config.toml
n_layer = 8
d_model = 96
n_head = 3
n_kv_head = 1
head_dim = 32
d_mlp = 320
vocab_size = 1408
activation = "squared_leaky_relu"
norm = "rmsnorm"
norm_place = "pre"
norm_eps = 1e-06
positions = "rope"
rope_base = 1020.0
rope_fraction = 0.5
qk_norm = false
attn_scale = 0.177
bias = "none"
tie_embeddings = false
parallel_block = false
extras = ["shifted keys", "hashed n-gram embeddings"]
init = "uniform"
init_std_qkv = 0.051
init_std_o = 0.0
init_std_up = 0.051
init_std_down = 0.0
optimizer = "muon_variant"
lr = 0.0101
lr_mult_o = 3.0
lr_head = 0.00605
grad_clip = 1.0
warmup_steps = 200
schedule = "wsd"
decay_fraction = 0.571
decay_shape = "pow"
final_lr_fraction = 0.0
batch_tokens = 16384
seq_len = 1024
doc_mask = true
train_tokens = 125300000
steps = 7648
dataset = "wikipedia_en"
Each number is 128 + 24 x the weight over its row's rms, rounded and kept within 0 to 255. Layers, rows and columns count from 0. Numbers have three digits each. The size before them is the row's rms in percent of the matrix's.

# layer 4 attention query, 96x96, rms 0.0915, rows 0-95, columns 48-95
054:138140144174161087088127147096096133113148164133142107098124121118138139155143081155121118132145108128117150123106113101102113111132150125134125
060:117113148120124151113136102096116120152133176114120124164151139171148106100107138093124121070110147135116139118164155138176170156117113145167163
064:135133114146134165107139156115102116114173159116101084145128129156076117190107101107079129106100157127115122157154119143144130100099138107152140
080:078154144105095139105157144143122115162122112145145127120148143143115127100158114091127170115121166173162122105133145149168177101133126159075104
063:119102095179128132147120133174069124094174145128092112122144107132100075136137133139146130144129131113093147185141157131129134099131153125138158
064:125131149086140156112117160113089132139143153118131118110126140171094116207151133118119158108121187158112134123141105133129132138117183114103126
081:112131156131125090104141115107153126101060106133113147112151131113149144085100145139151115142124128121140164100104115109137146144146109142148081
062:162122144105111136135152122112088118140157135140111121140157103125083115151151116115123133178091142128104107139122141168141085109125178096149165
071:115141086172095158139103137164141104136138167153104125128117156166126138125129077148172125112153123112134160109128110123081100131132126136113188
083:112106164124128091133143127098140098121099120112119153102146112111141155072104151150148144136120100130123154121149139111135144135143118130162058
081:152150135055147106110152114111105160128131147146130102134130113132177129121166127122150147142088120163129109155151146103159139163144137124111081
114:093122205093157089134146132043153146137114136102148135125146132118133146089146153142138126118120105153097154111128125143139174140134137176107089
127:145130091175116155132135131155166122112080127115124152115089094097156127100076141130110112127146083095141128152134134118103106132133084123163113
108:196141104181106150131101096180123109088141163188132135132114155123143103122116116113095119127151101084147102135115111130114092117104125088147162
097:094125102125120138137159126164114166101106129099122115119113139125119088170149111137134168152125117110138115094148135147114096104114153125111171
114:158125087096129184081148120147113117147168130144129096123143140120094103159188125116176116147125157121138074127098097128129127147133163147105140
120:167123170130114146123085088107131103126078140144159109160093131119188114119100162137160140123115109151126116143110136139128108119143139117105111
125:140172081137145117125112127171138155134127139117121146108080123145113099136112075126085153159103120105136134114111144138104116138131103101144124
125:155133113128103155119122107166148195107122115149181129128150158141129110146147104105095108162159135095144080118087140157145119115125160116135126
088:095136135128130107167136102116097134179153141104148148134114158122131142107127127142170123081150177151046127141120132099136127108165098110096139
100:109101095173102127136120117116109139105112142110107098104117122086129129128108189141168098167097145123126132096156118082139115117135136108173123
108:126087129131136131112116086133119139135142107097184116145177150123101152147124146093141126144125152152158155101085138135092109145132139144120079
106:097121132125170123132146143146110133155164098096122121108146100099138129154098136099144126185151099126118147156146099115129133173109131111115173
105:103121172185160114159142125102122115139172105131151160107147108122120127107121134157088148117129156147096135143102124137126134120103118137180134
106:153121117161132095142067124148110124101140110145081123159143155169091124115178117120113150141120102144166131131126150113138139115142145111107139
120:133187124114143135127165111145144145131123131097120138154126128150127094137157098121155148114123120148092116133121157154132124119118127084102174
123:124120122113137133172089103175085104125138137149119177116098106148151086144158116159151141141134120091132142153143090129095093071127076131145136
113:167108123131146137162096111107083140162094092142093111105086112110129144138127121122099146150166126120131157169146154154130141096124114084112140
116:109146075157092131121140147148166150131134154137124149118154091132064136149104109128143131127179113110150155094105131151100131124076117124138133
107:083119121123094137176078139123147142135133148163144171129138155157130116131143143132158070113126147124072124121104119078132132107152119133144148
129:116127134136143152145147133162099121165131158129089154136125097139132149119126123130159156127132115140120148110141100115108081142108131112080126
104:169134159106149145134151077151166123135149101126152106139197142128124151180117140130149154165113167161092116151137140169172142159145150116101117
083:113127133144128159137134141094108102152119136160134121130152106144128140164158123134056097159118144128147131146139161079107133118153134133111124
073:114101160123146149173066138110123122122164147136138152141095127119147113136072110078165128144158112099129125125145124111115143154128097083145124
067:144146138171156111142121158144147121105132181116114090116156084128094106166144120120131113118122151146109132124122085130157147114134116169075137
089:126116149122148119095122166137088112151143097131130103133156145147127123170193130134096109149130150125158134168132164104162137102131133150111114
076:161107118165139145143091109117115127096130090140111071151156162115119118148124103159158100144137132123131097108114136131133089123117135116128170
103:115124157129158115157126166101109089133139155155124097132105110158107049177167100148110128142115113145132124140115160114151117133155136160147178
096:153146128092115110111129115116140184101133105082126098148133159054163108115093114090143158149124120144111116130145133147142156148125127104154117
102:144145112157117146114128101153104124129108168136115131172142176130104121166123113101106115108125149119146116128133131104158159082126131119152151
093:128126138152129135107168154127140100152152124127146124092094093163123118148115118140095135141101126162103129164141124145139140137126120153093100
117:127154131135077156106115093143179136146109131100137174116112139139142173112091144097115135114143107112101163123160128156133169113110114120125106
083:153131147099138104187122100087073123123104147097114108114094174121168123115129175126149123125137120127134136121109098137143135130131129105134111
117:102132138093151126117132150104154132130148119078160165113135096099144138120096140096143164105105107144089124153147138112142147137155079137118106
095:127160167126120141130126107171156141115104114104147134135119128110155159122095121087102149098164086129112154168140134182086148153113153126125120
094:151139094142145146140108115132111146104147156172098127144135147138164112085143123102091128096145132098182120110102114127139093148127184086129180
083:077127142140097172113147132107123138154114141098174092101085145114110100152129154160141103108123132158106160125135108127109161103116123150154085
147:171124125128156137111152099142132107101107142146117105135152156121094072171174143104164108148134146112167073115100079147144123128134159108131175
103:120167102138148101131127152153127143104148129117116144136137136122112069115143074109112145124109105095141107158119105164119115109128155145154149
117:127115107135159119092144172131161102084118108117193115145150133115131105123107133113110131133120129123131076157095137080128131149112125171120071
106:137128077147097152091126099156118185103140118152135111143089142167093099141114082151076123110151143109120133108089146156138118113113147142129119
130:138118107130129084172165077077141150145157129144118143156098149135122123125122130111121103096140149144099110100084118114147102142147088163084154
099:103157140191120144115144137161121092183123103147147106102128093144106090139150122124113142110089133149075145129150172128129154112116080153135147
105:151141120163130148154110131126124112142123139123113141120135145132087173160144118111141127096136130168104139123129154159140114146173174113152114
113:158149101099113146144131140168094142111149138127096160156157116125113107143130129124089178143098113094136155167120174143159100082144120094117117
117:097144159144165147096083095135141121086112118128135096119145178135141116134133139076121152103085135168078124126121150101110137119127146115177118
091:092148148110178098174177097156123108132160109137130138100136103154142117152153114135136104105086138140125152094154134170152128142106149156111152
106:116151105119108151067138118151150109156109110133121061127141105165162133111154081076132134114105159166096115126156152102111157133129108148095154
092:080095168171115130141133146129109127179157108155126118150080110157100162140116137152152150114177131130125151127100142126114104101099100163095117
095:134120133096106132106123143111100130164093084148168069104141115130174144130112125123173134122143101138129108141161124130098109114155156100133172
105:136151115102131137146130130142146127089144081123107160124120134115121152098129116141105115141138133118135151142142068156094064151122142110116088
104:175127125123113131162162145132136144128108101126143111094179157094162069124109154147099116126123148120144112101112119120126145107176119094184141
089:170153119156152156148107156108084134129142135115086160109125094136144131127134126110139139117119087136110133126149116133099128139101147123145151
101:115087134170113181143110099120167134152109098095212153156134170111135129106125134135132084130126135130132140138128148137121159130108168156117121
103:144155171150110151101125140134136113139104135100119093127155083123146167103097138120078131106141133141107125122108156125129123138106134153111190
090:139088148128137091189106117129099136121145134097095112133092100111109093090088138093126107146133162153124098125154104106077115124131119146134131
088:150106173114154163190134124137085132128155146117097102130153121102110111119137104099132123128155164137096101145109117097176091134124162149095178
078:150081120114149133136118136105095110122169141142127159156107164143111082144198096147131112131165170132174126151133104126163126129150136144114115
070:178115158144141141191103133153098126091176127150092126146145149109109102132175113126137121116100145127120096138106158111151087113130170143121195
094:124085134095161097149130139102073113144157125127124133154116114130121091160186095157161129133150170122160126172147118106160122133138144126136135
084:111182101143112095080126151133155144113108113113121106086135129116120120142088148112090144100084100133108125127121156154120167158134116126127101
098:163124122091133102160137117135100168144153130140108100175123161086133100151178120095170126129126153120116088149114101094132098121150169094111178
066:117090109155098120138093140112120137156091120103116144097124110155117148096087098146118125127160100107176134130155101173096122142093145107113119
092:096146129153112144106124148153194111120111139116154128083110099151149149112096161115103159134103094136111137095147157148103154164136124140157089
081:135125140130124123137100128082110138105131126114102114150150100155121125147144139115151129113082106178101105115140146099171134149158120162117122
106:086205134121122146142173159077203146100108126124147146123105138131112129132092164150106123129100133145100118091099116131156141130174086155125108
112:126163098125101111095098126153151156117108111153127133140103100151147141127071121166080142096139110113100161147174166162127127137148104113113100
095:123126118149155123109063121117094144183115118122139102079115119134145163105119117174083120106148076117167151103169094148087113124101155145134136
083:085143117148119155134176146160120076111141151157102190139086109128122109101138156122197143091111135122149103112101152118145093132100117131126146
136:156106140106139164132156094133126166095147138119103096166160145109107065151188131121179107151154157094135082131118083131165128111122158110122159
097:102149108136132147118172083113173152084095113140115142137123148104111118108094126116136160102151109116189089096128120135159107103147098114134142
096:161149132112156127117081140115156114098073148114163088096151118157129145124141110088108121168122119128139122109116124138098140148128153121155121
096:150133108172112143127143123150122111111145163154139155152106135131109143117162109127170115116153154094051158145150131130146135090150177114103097
097:146157129153106147137160115070166167150118127159121125172118137134143131133136153170156107146146182165072108104116149106144124110178091122118142
108:189101127146130124115077115092117111148115177143137143141142117149127123112137110125130123096124179155110140132131098112092145119122137135115157
106:126118157144139110135117126131112111129159122099110081113146147141151173066143147168152148099100146144144104097146107112091121156108152130151117
097:122097128090141130114171137134132158149158113140175123071149133164149098125106115134130105143137114116132140131127116122120133113103158154134109
112:097094170147176134134118136112112096134124124108101113125132061102175122123077135154110087091141116139154169136142107145133167149102123160146076
104:116139134133165080134170125128123122117124110096113101125131088095164120154092149140173103142148125136148174115142126132099115137125122125145122
099:157092115118149112137119104146136097155127126103144110080140136103153125110127115150112166133124129112108123166115130086135115173089131146145117
128:129146123101157119144116116157086107171184100119092162130116095100135114134109126136142144124144103100170144123136095134102126147102120107150160
098:111110120107113124151113144128155140112158126182099116087085103113109105148159147134145115131118140108109154136167160119159098096128090136159109
103:117116141127088147157151115136206139110116100120089182146110131154087148146135145153105129076118145162082110096148119144181132164137104152123110
103:150153097132100117132113144167155154135110125171117110118137115124125145127142076111097071158135111128094162153194129125148109140106126110140112
105:118169094173107158137171129155129137100115142151080164126096129154104136125117117136096124143125121101131140113119140143160136107125164071118153
111:156123106135103132146099104123138133155123132085136152152107115162080181146093151117092163133160142114120148118088152131129159124131146124120158
# layer 4 attention key, 32x96, rms 0.0984, rows 0-31, columns 48-95
071:121143100116114108114105141167150147124135106163152127133100129156112138115144084157143133150137122148136165111133125155180123146122148136140091
063:118127136131137159106121120160154139148138127139151101132139104149080145123168095195111130113131159152114150110103100123174166149125126155101122
056:123100147097123115110143125134139132177102093124119100111124162097144108115128199140145134122100119110113134152143146129154144110156143110110122
068:146120125174149160122133087130145114139112170117087107120108098173092118142128120131148172079102157124098115129138079103103143147129114138087141
070:107097114138168124105155106103124136171087093110103090090128104153125112132142134147145134110111112158152134117153144119147128103141114153096134
069:167102172156125143122108131124086126121103174137126092132106139151110096125162120104142124118134140126122097097143113135130127087075127121085137
097:103141134111163134130163133138167138140132084124142119118130083114139128151088145159095111187104123144143130144135113149141147163170117129121112
082:143088127120154153104152143101105115153128121150118082098113119129121077158169102155097130123135116149157091131123132128123144133144117162082151
105:157153143071082099139110147114144125135147098135131182139134171137145150090111115139096153125132128113101098162140134131123130166145121130132124
086:105160073128096101163081095143140140109102133110153170140128092129103141101101153127181140128118146167116203115123167098131115129165112092118144
116:113149107149116103123137132140142109132116082092144169127180150104174181128111131125117123163183143147138149116082126129117133140142128116162134
098:146137116090110141137130125137161141128122109101134166107137163138130108138127113087121097160132156177133111145123137079130170174118111099128138
097:147140130111112151118119144145111135119138149187135133139119165154109132118140098106100119123118122090113121148108109132095094106124152128134126
117:128089124147128172093130150155110106128144120149128095128104104175079096171153104121128117132161124106134115151134128133137140101092122136116113
192:155095142152154191118161126158095107152152187167091115127079105140099096163175134126132124110123120086147103144131119131128114101086142134136139
089:161133107078101121132134166149144113111141122160127154148105138149096141118099090117145130141124124120161156160157148126119153126187138078129108
097:124131111153108116105110168079092142109078070120113127107150134087125100116142136152130138109158158146147164089078126137114160129140141142134105
109:157117151182115121095118131129166085139171145156163132131162163121115113120122096155121087166170095123136143140139123122110110129116149181135142
108:082185086181097147150124178132162120114129110132155168126148116095117130137103116124091113139134121113091143153096171128160126094147099088145090
112:140118116127153142096176102155172128099125131118100096139113158097116103115199153138128150069100152135119122109133116120153138097127106150139150
093:078157145100133167099122070102117169142117154100154120115140088120163140153134101091117125144182132139127124119125133127169136154165121102079163
103:118144146111133119136129106153160132107116132088127128124073132099167111126093080117154130130140096110144136126101112113140158107113095129125153
098:126134120119129097173130141105116109104113157105135093133139135131120098164155171111159131144119140125140099135091140102150097147160142124126159
105:103134164125180112104131129094078105134145120128107125106095147123166135130115094145123133105107092153163098166103109149094090133146117132125136
101:115119143125156111156135156125146163160125095133138151120141110149134135086106128172116120159136137141114144080134075112123107130106134103144095
103:139157142088111116120126115125141156137126135147123119126168140136119145118129125107091131126104120137155112104145103121049139088127156129123099
122:156113117113163086178176102106124176152152128072142145103146124103105150132091154141130099168145143167104165121130133098094125178147152119146090
091:078128095097136162110135135144120103157158103137116105144127170122136082129135101103148145170143116116118135131103113090122125145128154140088128
106:138116173144089156155123133127105077142136128148114131151116103132104124119168134128124142121103177074130145091134181115112129123118141103130115
094:140146109150133157094176147141135154142119107140141097105110145108177102116123125145192111113118113137099133127127129127143141127116124133088136
105:161109155130101113181139111113098138140161147130143129150133112113158110113136124150128123125108142096136127158146109134149159124114147177173156
090:158127098126131125156169145132119130140113133150101110159131170106148129124090126105099133148118119138124163102138093121129108117100127108136098
# layer 4 attention value, 32x96, rms 0.0846, rows 0-31, columns 48-95
100:108132116116116154129100127124112156106118135101125128101151107128145135108183141065097136155134153147179097099148090133096146186143156127115155
105:091102096157156119133143123141132115161166138176140140110077106158134152118104082109112138081110161126149194122146143093107144088134099123127119
095:113141139113162153111104128116125064169115117168137120149153122156152117120124097121174155142114145169108112140167145143141133108112155116146122
086:141069097112123117107145138123142121159146120109088122130152134127095152153133160130150168142111116119123106175124101139123096201179107119086105
118:117133113140127121146114088124101171112173126144106114122132124064149115113102146148131093097179126125104143140087182161106108125099105157135119
107:103125102153181109150134114114114154104116094102137121134127139076136118119138136138152079173116102123103166149167149151127184119154099136122155
098:145122123141112125125156123115104143122098134119098123092139098054158144091108123120150110142128125138163111132188126065152122103142164124127103
102:139166154193160147147120125107155128131138108104111114161163166126142103131127107130148126131141168149112135151127153158119114098152148081119120
095:117134147124106087142113134189095132097113171126128151133096118143121137083111159140160127110130097084138118127129116158123113119140101147113132
101:137103088106107100116077123099099122104168158121135130160153154116132123172096123102173130165147120122161083126146149152175158102148139121097157
094:123144143115136129080090175120124130100131085129059153156128101130138157114114134117098139109119118114136134148121117137123166126153125106090094
095:165155109133136123128137154145146114125105121112106164114170092159143114132136133074138155137140077136104127143142166117138090133110127148113156
105:110156117125148101127114132102140111123117089117145115055129105110081105162141130096150127158100140120148097136129155163111095129141140125111129
102:101126110107059133147144088104132124147142094080145149159129138117147131142134109127123145175157166125118161096128125083120114119100138123093154
096:107129171162154072149134143120078137148125145107069130116107144146095136122125104123097113150122148129139130135125140159120146154092083140164110
094:165095116161142083123141113112129138091145158079157134129115160153086099158154146087132114100108157123092139117148134125086138116115139110146109
093:129096121107100105143150140060139148106143142103097082137131107093138145151140117140166114132148130137090091149216104099106118132095122099144124
095:102116113155113130102087159149148141144120109126139086115117142097107151161137164119160107157131081126174169079130159118125156104084095095095116
106:143132114130091144118109148154121123160134124115053103109142107143103139083160161140155185124135182146096140116118140127135153138123172156130164
096:148150107142168117080133118124118077161170127130146123105143131126108166140119132145129115106125199121137119106158127145155132135109116121081092
104:131162135174152158122108126139095134148092110134113120154127126141169156103164170100127120167109130099113129159128146118122114120090089087158121
103:106121137116120083116086169128115166146131114161122131085103145141119141146140164145096126140165159107151111096104157107165168102091153135193110
090:129121097117080133131096150118110105120172128154148123156156151108136131092113120153172087140122141137152095165158088115130105136128106136169146
108:177119124124146131155136136094134120100154114131090138151120123149131081106129090161157133167100179100099099094147129137092127104174106082137115
097:156139138149087154131114139160114115152123145169117102167116172088171110138125146150110149071161157096135153065108136117085141135121145120146147
095:133167139118145117138152171144099106167137145119133130081144157093141134161134108082114119114095132090111116145070154120164140122112119103156144
103:094136135097151111122128108135132149122109112142113168119159157117131148098157168110138160088116133139138174106123116130134124132112128146148131
102:091147110122153104141112157119148128157164148145109128161080124128140139100130112148141103146143153101122124076152158091130105132098163117107148
097:115136168148076139167165097150107114092148171160146129093099099143119125127136141106175135139137136150109149121093126097145096150092095151130112
109:080135158098155124131128143170147150137148150120183169112133143125122168120170178157121105144155121131156141098133127136120109099129146094123151
108:116096102136140124156133147094138160118122133123165157151139139083113112153126099124150097123169131133141111154089111094194160095137114140097097
095:155131132126110158183121087094145129134099167133148100135167081135142162157095153093135139122088131123116087081120106107121141116132167139139165
# layer 4 attention output (transposed), 96x96, rms 0.393, rows 0-95, columns 48-95
105:077121109160106142152111101122114069134113131153114080141118185148160150119120133104115128077176129123213139137103108133134114117095142119121148
093:150156133107131102131110126126116141140129140111169081122185146123102098153102110145170125106142132160089106097198143103087135164080117101164128
102:132110141156099136126132127149105164096104127172127182131130144123139125137128130121163079157095086137116142142116131119104122134088134141143101
094:160154126109141126109092132133113137174181126140126110125159131173137086157144123130116102153096129110133165128156105146111125110138153131150116
118:167175112103112143095125113155108132156180111119091140124160132085113119120183094150151169133115157150147060114145173148140144145156140093108121
098:075160117138172167113157132130159129141099086152114143116114119158127116150150128146112131171139128102196118155113092106129104122110101119094126
093:133141137166133126152076141160101083143146129119118122090110172127102097120159115155159133152116118073133121136104118137109159088120122149139157
096:096134116101146142100138120093160127101107080116132095148117149155141118156133156146125129131110109116185092148140077165153125139130102164093184
102:178114142137119151137094139160112102112098164139146123079127137108133132148129126127091171084132155132088114136170099162132109094141113099121104
111:118133139142128141132156109130042139112125115135166146156118103135151092164144128142135125113094096123134140127145096145114136099109156141146141
096:149143150110145133117082128112122200152170077144124106135152136119110190106110121154123104125128159128119127095145138141142078135098144108167129
096:115104136154162152137106081112098108127117144160115136152210148171127108109130142099138131099118111119140084114089116146070140125104123123141147
093:098102123138106174146156125091112145146131127141133115123164115148146103110117122167125140127108152123209122113120128117087112150074155140105131
107:101115125119133171117139143082161137102121143132108154139139144162091140165132118072125153083132135105205136160115139149140147108119130121126093
102:156123115135096104130103169137139133132166088103112113146120141159110075127112143150136111116081133152071139089139134122156075149158131100099097
100:141123126132143105088126136141086126148129116161096140087147126089131145100152129144182167134110126141123186117136140135113105172159100107086121
086:095121145122086107141102131141092122124118121153130166093100149113159091170118140161167125131094093127144123113142108109107145101165067135147137
093:086131132114119127107145089118098115169121152109142144198097114129175095109161151131108173082147136138127106144095147129139118121133134148119142
079:125133112090148143131131142174136099112147132117107124104127095138112099125136075148107114146141079098145117072161158169146143127071118092121095
103:124166095112123155138170133131136123098102097179133113125141100120135140152117139160144173152162096138171130112142106127149119158123113123101121
101:098122106144107120150136105112133113119154116161128147173131141105103117154077132137164136143130123117171158080113162140080111135079137138161160
105:120100132107170122102151106119122131136115084101127110193150164167125125111187139087140108164111102200097122118144156127100121137121120105129099
099:142094135137106126176111152131125102111112128135125130152136091118137134100110119151136138102143128108083125101139127108135050123097084154114159
099:135136117112100091147128117136069141094098129139127127103138110102144134105100090126107139069156125160081122117195137132127096128099141129148092
096:161122158135139140162119162123095121146114156102142160133155129131127132081132115084131160104128161146116149118119141141113107097150160075101144
085:121158131134101116098156142135141096134150108095108111140127095114142129122159120107120087196130114126188106145112121120158140151148130128124140
100:125088171138103149153112126090136092112101173118159158130127140140141138101105118111127117135168117097096189183136093109115128086169144145119122
103:143142146107174142145133109123130154105143084136114099092138105138127131080139134122076147076140124147102136132134113171124112105151140107125128
093:134132115110122131120119143107109121142116152112115096159152138082151118163103097117121173090130130154157136137151150168139113147141120141134127
113:159117184130165172119122142157112136149127124121131086133139117138119117149133059114079142116108132123142127136085107146103072101178144134132086
095:113106113126120126133155115121162099130130082156076126122126100119129157118099142136162145155094121153112141153131138116156108161144143116137116
090:151102116125122112145124127093127147126132092130150072111135140125147150077114085106141146126117155139121156146138140151150105128114147134172103
105:159110112153089152141157149111118148111111133153103150139163087110167127134107134158071101126128145137117107128145132116091132147102108143146146
122:121108141161123136126125154114156115120116128125154113183095127125144127133108158123118135136072101117086179173141120147160127123151080149117091
094:124161111107137131174146115111122155142112141146157152106135131082136132168136152108114156085138135145144097124094115136150121136153143117139137
087:168117132140163115146129146088123130132171118133115100126098072177128120120151135134141174108129155137081108079096164127109121110160112141100111
107:105155124136219163084127071140106125148081116107155127157112145120130131171165164120119118154113123145084142150177131119127118153146135101119111
103:104106124104101121123140132107138127083124126128114086147152116114114150117129185118124139132144106140176151145146128124114127131110147140154161
121:107121112111129128110193147088146168136115117158113099138134101087098118137114135137077144135120175151162139118171101114161084160129119119102124
104:156144131138168117144116097167109130151099109115170123119179166081146131092121144114136120117140125114077144113122111109094107140126158074160122
098:123120144145098096107110118142157129160115109118156172112114142154139160091070117112164086115139087111118180099118114139163151130093154135114144
102:156122157088142108114114170119157109101100173113172126080137177119141120135116164110187095191152124110131144118123132099134134106139139112114155
096:096098145132131110129093177109100093125142159159052087110134094133166164098148147121129139117140138127120103102147133127141155109117118113097159
119:125110090111120119154148180119103121137113109125120156122105102122118150105165145104127132128158151149080145117129154125119125138167139108134152
077:152129163123164097183128160094125078105099134135110130144074109139118139140119101100085130138145153160060135132109119142169137134141110132096125
090:139134115085068110105132143137124128164094100142132115121123107124104074128113141151161160152128132127114122178141121111127134184138137129134087
107:119136135115140140128128137118120131144097151115129156166083111118152135111082119124151142180149115095086089131155115158072115103087135162163138
103:122103120165124184143063081125167150117131134129116121157152144145147111135144149144138075151131146105112115129123136101116123128130193160187137
115:123119152089136108146186111120136137126111117140154107140142070131118172138141134121154137149134147130152169124169124089139153182121110116122137
103:152126101119120133085118129124157129146126145108143086164159118164117130114139131141131092147171100102127187125130100123124143121112170118099114
135:188118112126074140121116150156146145175136115150105099091190164131119174078146114142137142100157153121098139126126142123140126164122141130114140
099:134154144115209087126118145134094140107116108102089123090157062130119148125155111081160130120121169133120121122110128169179129159104109103137155
104:149115126163149145113114070121139162130080155116123099119153137126137113101111142132145104147156098094099157153108114066139117111100132110150105
093:145134123115093116121138139115099092147136149150120166089120110144090108137126111176144159124159124120097091113142112143108137150133158143172137
109:096115130140108114122168105091104147101141148124169085155153117144126080149137161112156167080126155135139156115169158099090130098126125133123110
098:133135130116179147138124144123145100139148137122102121103073106135097115098141159121180146110128110120184122099138106124125089152123100120158110
093:124101073110126098156101100128096113178110111106122116097141131085132164147113156189102164119124107138044149139125114162142131115114149152136092
113:124129090086160088135094158132162093129108117120155137094092188110152161097078127125166144131112112120091123115139145143105112124126106121153105
096:139136152152151150126130082141107125180068111158072096136118124132180097121129152140123128086116135157107130137125082161115106197120124141144164
107:134133072129119144132129139140154110127130170130153137168112141117156116127174139132192143130143114140157169140153125098096114167116126115132136
109:153112154143104165140133122122162100126128152135172164120103144165130146149134133138122101120148132101054132149092132125138144095123152124098112
108:125116139128106160134132137105122171122131136147081099083169113125138109112134147130162113153152111152168168113164091102128142114135142088193126
099:135132126129129141109145153090160131097097200135188138109131127135153149118135104112118139137126110128127161143089137127174173104167113152102098
106:141157104120145164154096098128128149141133151112096151189172112130139120136135144093103144106128160173152152127102079127119159160196177130100102
099:178128102112145124109108125124143145143160137105186147119170154125125140067147090098121124168151117103060112132121170168112136116153161118094130
096:115119150119138134110157110112144135107125160140113154121109114185140121144166111120134097162141138104209130095075141107140107134132142127134161
087:173114134104152113131131132140165099159121073117103086127120150150098124079148116144121140129140160091159100079143140123115119158119119091125116
094:159120092131142149123101102163102128159098113118114149114150192086124155140137129103132116150161138140110094155115100143144129168115099110113109
106:125116091113117098137150141095145137099124130111148102098109113125104120137117163110151137140118122117198150143081135150143110124101123177096111
092:161063120173148130162112133109115146142086169141137107070153133114128127145141125107160157116078122106062135183162125133164139134146125157121099
093:104127136158127132108129114108145158088138108106112105098118104133159128156116104091163131118128103185106125143137155110113096068151141125115126
115:098124133150107124135150158190127119161122135163118170113091102160112137114129137121123136113102138141129151187125150105155131088153115104108076
092:114095115133109137190161146100148138115112132149084138130108115144096121119154170144122143162162132110115097165092169108109116157141121160131118
092:123114088118066137129117131109139143144187109089113102129172157103105163137147139097116164115119163154102092127154168135126140156142156113106142
098:131141093147112160147154112151120107127122131149096165144141098107103066129163135137138171115141129092174123154113097138118120150114128102139108
098:125180176130143085147129120170172113121114141140106108114120088110143108093127112153128176119127091125100160126131148140144111113101111146155127
117:105115106162161097118091109175100139111161126126114124120149123090129132136138168165161122087124111130120137109141142114115106120148110109168136
079:087132120104111120162148079130100121159132084118168119162147163111149140138146125118120149135119151158143109104161108141164118136158143094114146
075:128147158159155109123156113181152118132139095134122086071142138085085167097142130113125162143125142126134129157091096144164143103117122120144148
087:141146141084134105123128118122104134143172135099158104131121139131125131143116073124097135120124137141032128100175116123152157136136092103120143
087:096143117127128139162101155115107118135152117092138142129146114112117145092079120118128153121153098153089131130100158128112141118112177131139108
093:086125138147185122130121157172149150113159094128101120087132155103099122162152139162149099169081147107141121113153118118135129155144090125141116
105:112115130121160114166089108110117131128132114116130171154077121100119102166132154116138155170110100149135117129118120151090134115146165146162140
093:133118126111144116086100123140148119164201138098143104150111144144143109132107123154109063123142144152127139094130137096095087116115130149098132
103:124124181132128125126129170168130133123162113175135117112106112124112172105162152134081120151149122129113090113105127140113135112094149140109148
101:122129117149119168124091124140152133100158152122102094150092144136132106182112151154158095111137112077212116139127103138135140123136131155129141
090:147129071084142145112108120153157103088155113148095171109113168150111127146076105119093100167113119166173109175085134186130103161110138115130121
110:129111154140055107125141170121161119126115113153128135130150170118114149132117124145107157128070152113068166147113151103137158135162097122111155
092:100125168111112174086153123103163146106143122173123134158096145151141125128144078112133117141134134115154097139153128082094152149164126127112134
086:172105172125112114146129137141121163111138148142179118112168101108096082123080121128144127142141134169139128113119123120095108117102098128119114
101:132138090122143141088128133169129149098125117144146151112165125123137149128127136101148146145113086146190101098075126146138144092131147128105100
102:078112162150121125106135094168100150137135081121099129155126101137117140135140141162124094170106133114179078097085122130098137104104140138143158
094:122139125139136115165100106155109151089127108146118129120142093137129149118153181101155116121109106164155136120113133080135125121106125134150142
092:102134108098134143121133096151154107097148131141137161152096142128146107130164173155141110127138184110166123125113135108131136170129130144130160
113:088142099134101133155118141155103159142112102139110183139138163108125128134155170122123141062158157109165103135146152130150143124120134094100154
099:100089112158114117147157129122099062141096162122161144120146133113136163150071143129135127160137081102077127123134147133128140115092093176122169
# layer 4 MLP up, 320x96, rms 0.169, rows 0-12, columns 48-95
104:147099149101105125125089109145138152104130101119129095140137173130112097143154143106131098130138185153134141097105137127122154110103147112142095
108:112112132154139128161114125086158096151120130132153169148155124107121108136128134118130119127098157123134100086096134147119154143103176149138139
103:152169133133182123130175140110140093122131136107107086081128110132098144170105143112073110125126125137165117081134186141150139124110163135127110
099:132148149131138164103156099112079118143117110116114111072133092163125111151124107107106118137176087109134135154137108101159150100124137178104154
102:115105136154153158109129144133123135166144105119119138113141183137172095133117170122110139154129130099142129097138113112152104153154129105134162
099:092104165097114092096161089186124145094181144135138152117119092132146189127164140133100126176131140169124110120131150154112123126154168140143110
090:101114081093107130096086090178124120092098122111096095135139102145149103124126151151126094186070129151132107122156116118149126161109097096152132
094:116116117099095114151092115150177126108087160137090117170101087130114126157140158147163126118172102131120133152139154091108141131162154160129135
101:132131092133135143156117128119170121110102095136147171118132134121103172116179148132123160147102126112147109187090154167156128147132152149158151
106:124078118132112132110144138143128116125107098155127118144117108123193130121125106133164163123108121164140087137109137180134120123171101202176114
095:146136136125152171101138099131136119136067135134111110125092144158118153120156131125121166048097151140119092137118153159146129126172135121127121
098:109146142132129184099138154083157127162127123164146114123111151087105129125132151127138118100062124065119079123118106126136135107119128141157150
104:105153107141136107101140123083156161153122105077132146161124096153131124140144108099163058108120093115190121130120151125109109161142095124115154
# layer 4 MLP down (transposed), 320x96, rms 0.0505, rows 0-12, columns 48-95
099:149111129133116083114074097186123135124097141146136095114158153164140125150134176138134116111160159116111134106095122105110130115127098094136093
108:105097117114124081162132151083147106132133107158127156126140082117105119138112128142109128119104135098117127075098140170138125122085177149127129
103:162102136086072127123100128124109140121118117121149128134121133131171122106120093161170142147125136157051125148162117118137117090141076105083155
097:080160070121142114123126135110137177087142115149148097108109133174163156183112168125083111105118138132149116113116140155097128109169102112162122
102:094110105114151158119145099122132118131141162107151142131083149107155107101116092110146165137153152147142134132136147103090107105144154085107116
101:120053121117099080131133121158122102099131180155180118129130118125150133134143155118100128139132127139098115143155133145153126154145141140104092
099:106085145128096110168138116125128126129122125157166140126114128139148097102180160090118106105127123107137161077108131109125109153128110117102126
096:103107154123135126164166118112174116120142124084125162153132109129146160174164095124143153137150115104114130166185165129123169133168128161132165
092:176134093101098149092107116137117135112124078136148132111072122119170165165068139080145075112126100107115130122136118135139148131130130161106130
108:124050092137138056133151129161140164102111121164125157108121088127122153124123099124131138147119107128110101157106145156128175120122105167183133
098:159131086101094142169120152119113143144112119148118132116149150137125129148102096107108137079137130125068140146106135112196158131175095148103148
100:123142102136080103122113138153157120135125148108184162098155084125133135178099128157091147104112135112157111141148150123129143079151070091151074
105:145142108156106063074127137105149157164125114078142138149139103149139142116145097121150123090149107105167129149122138131107161106164129130136138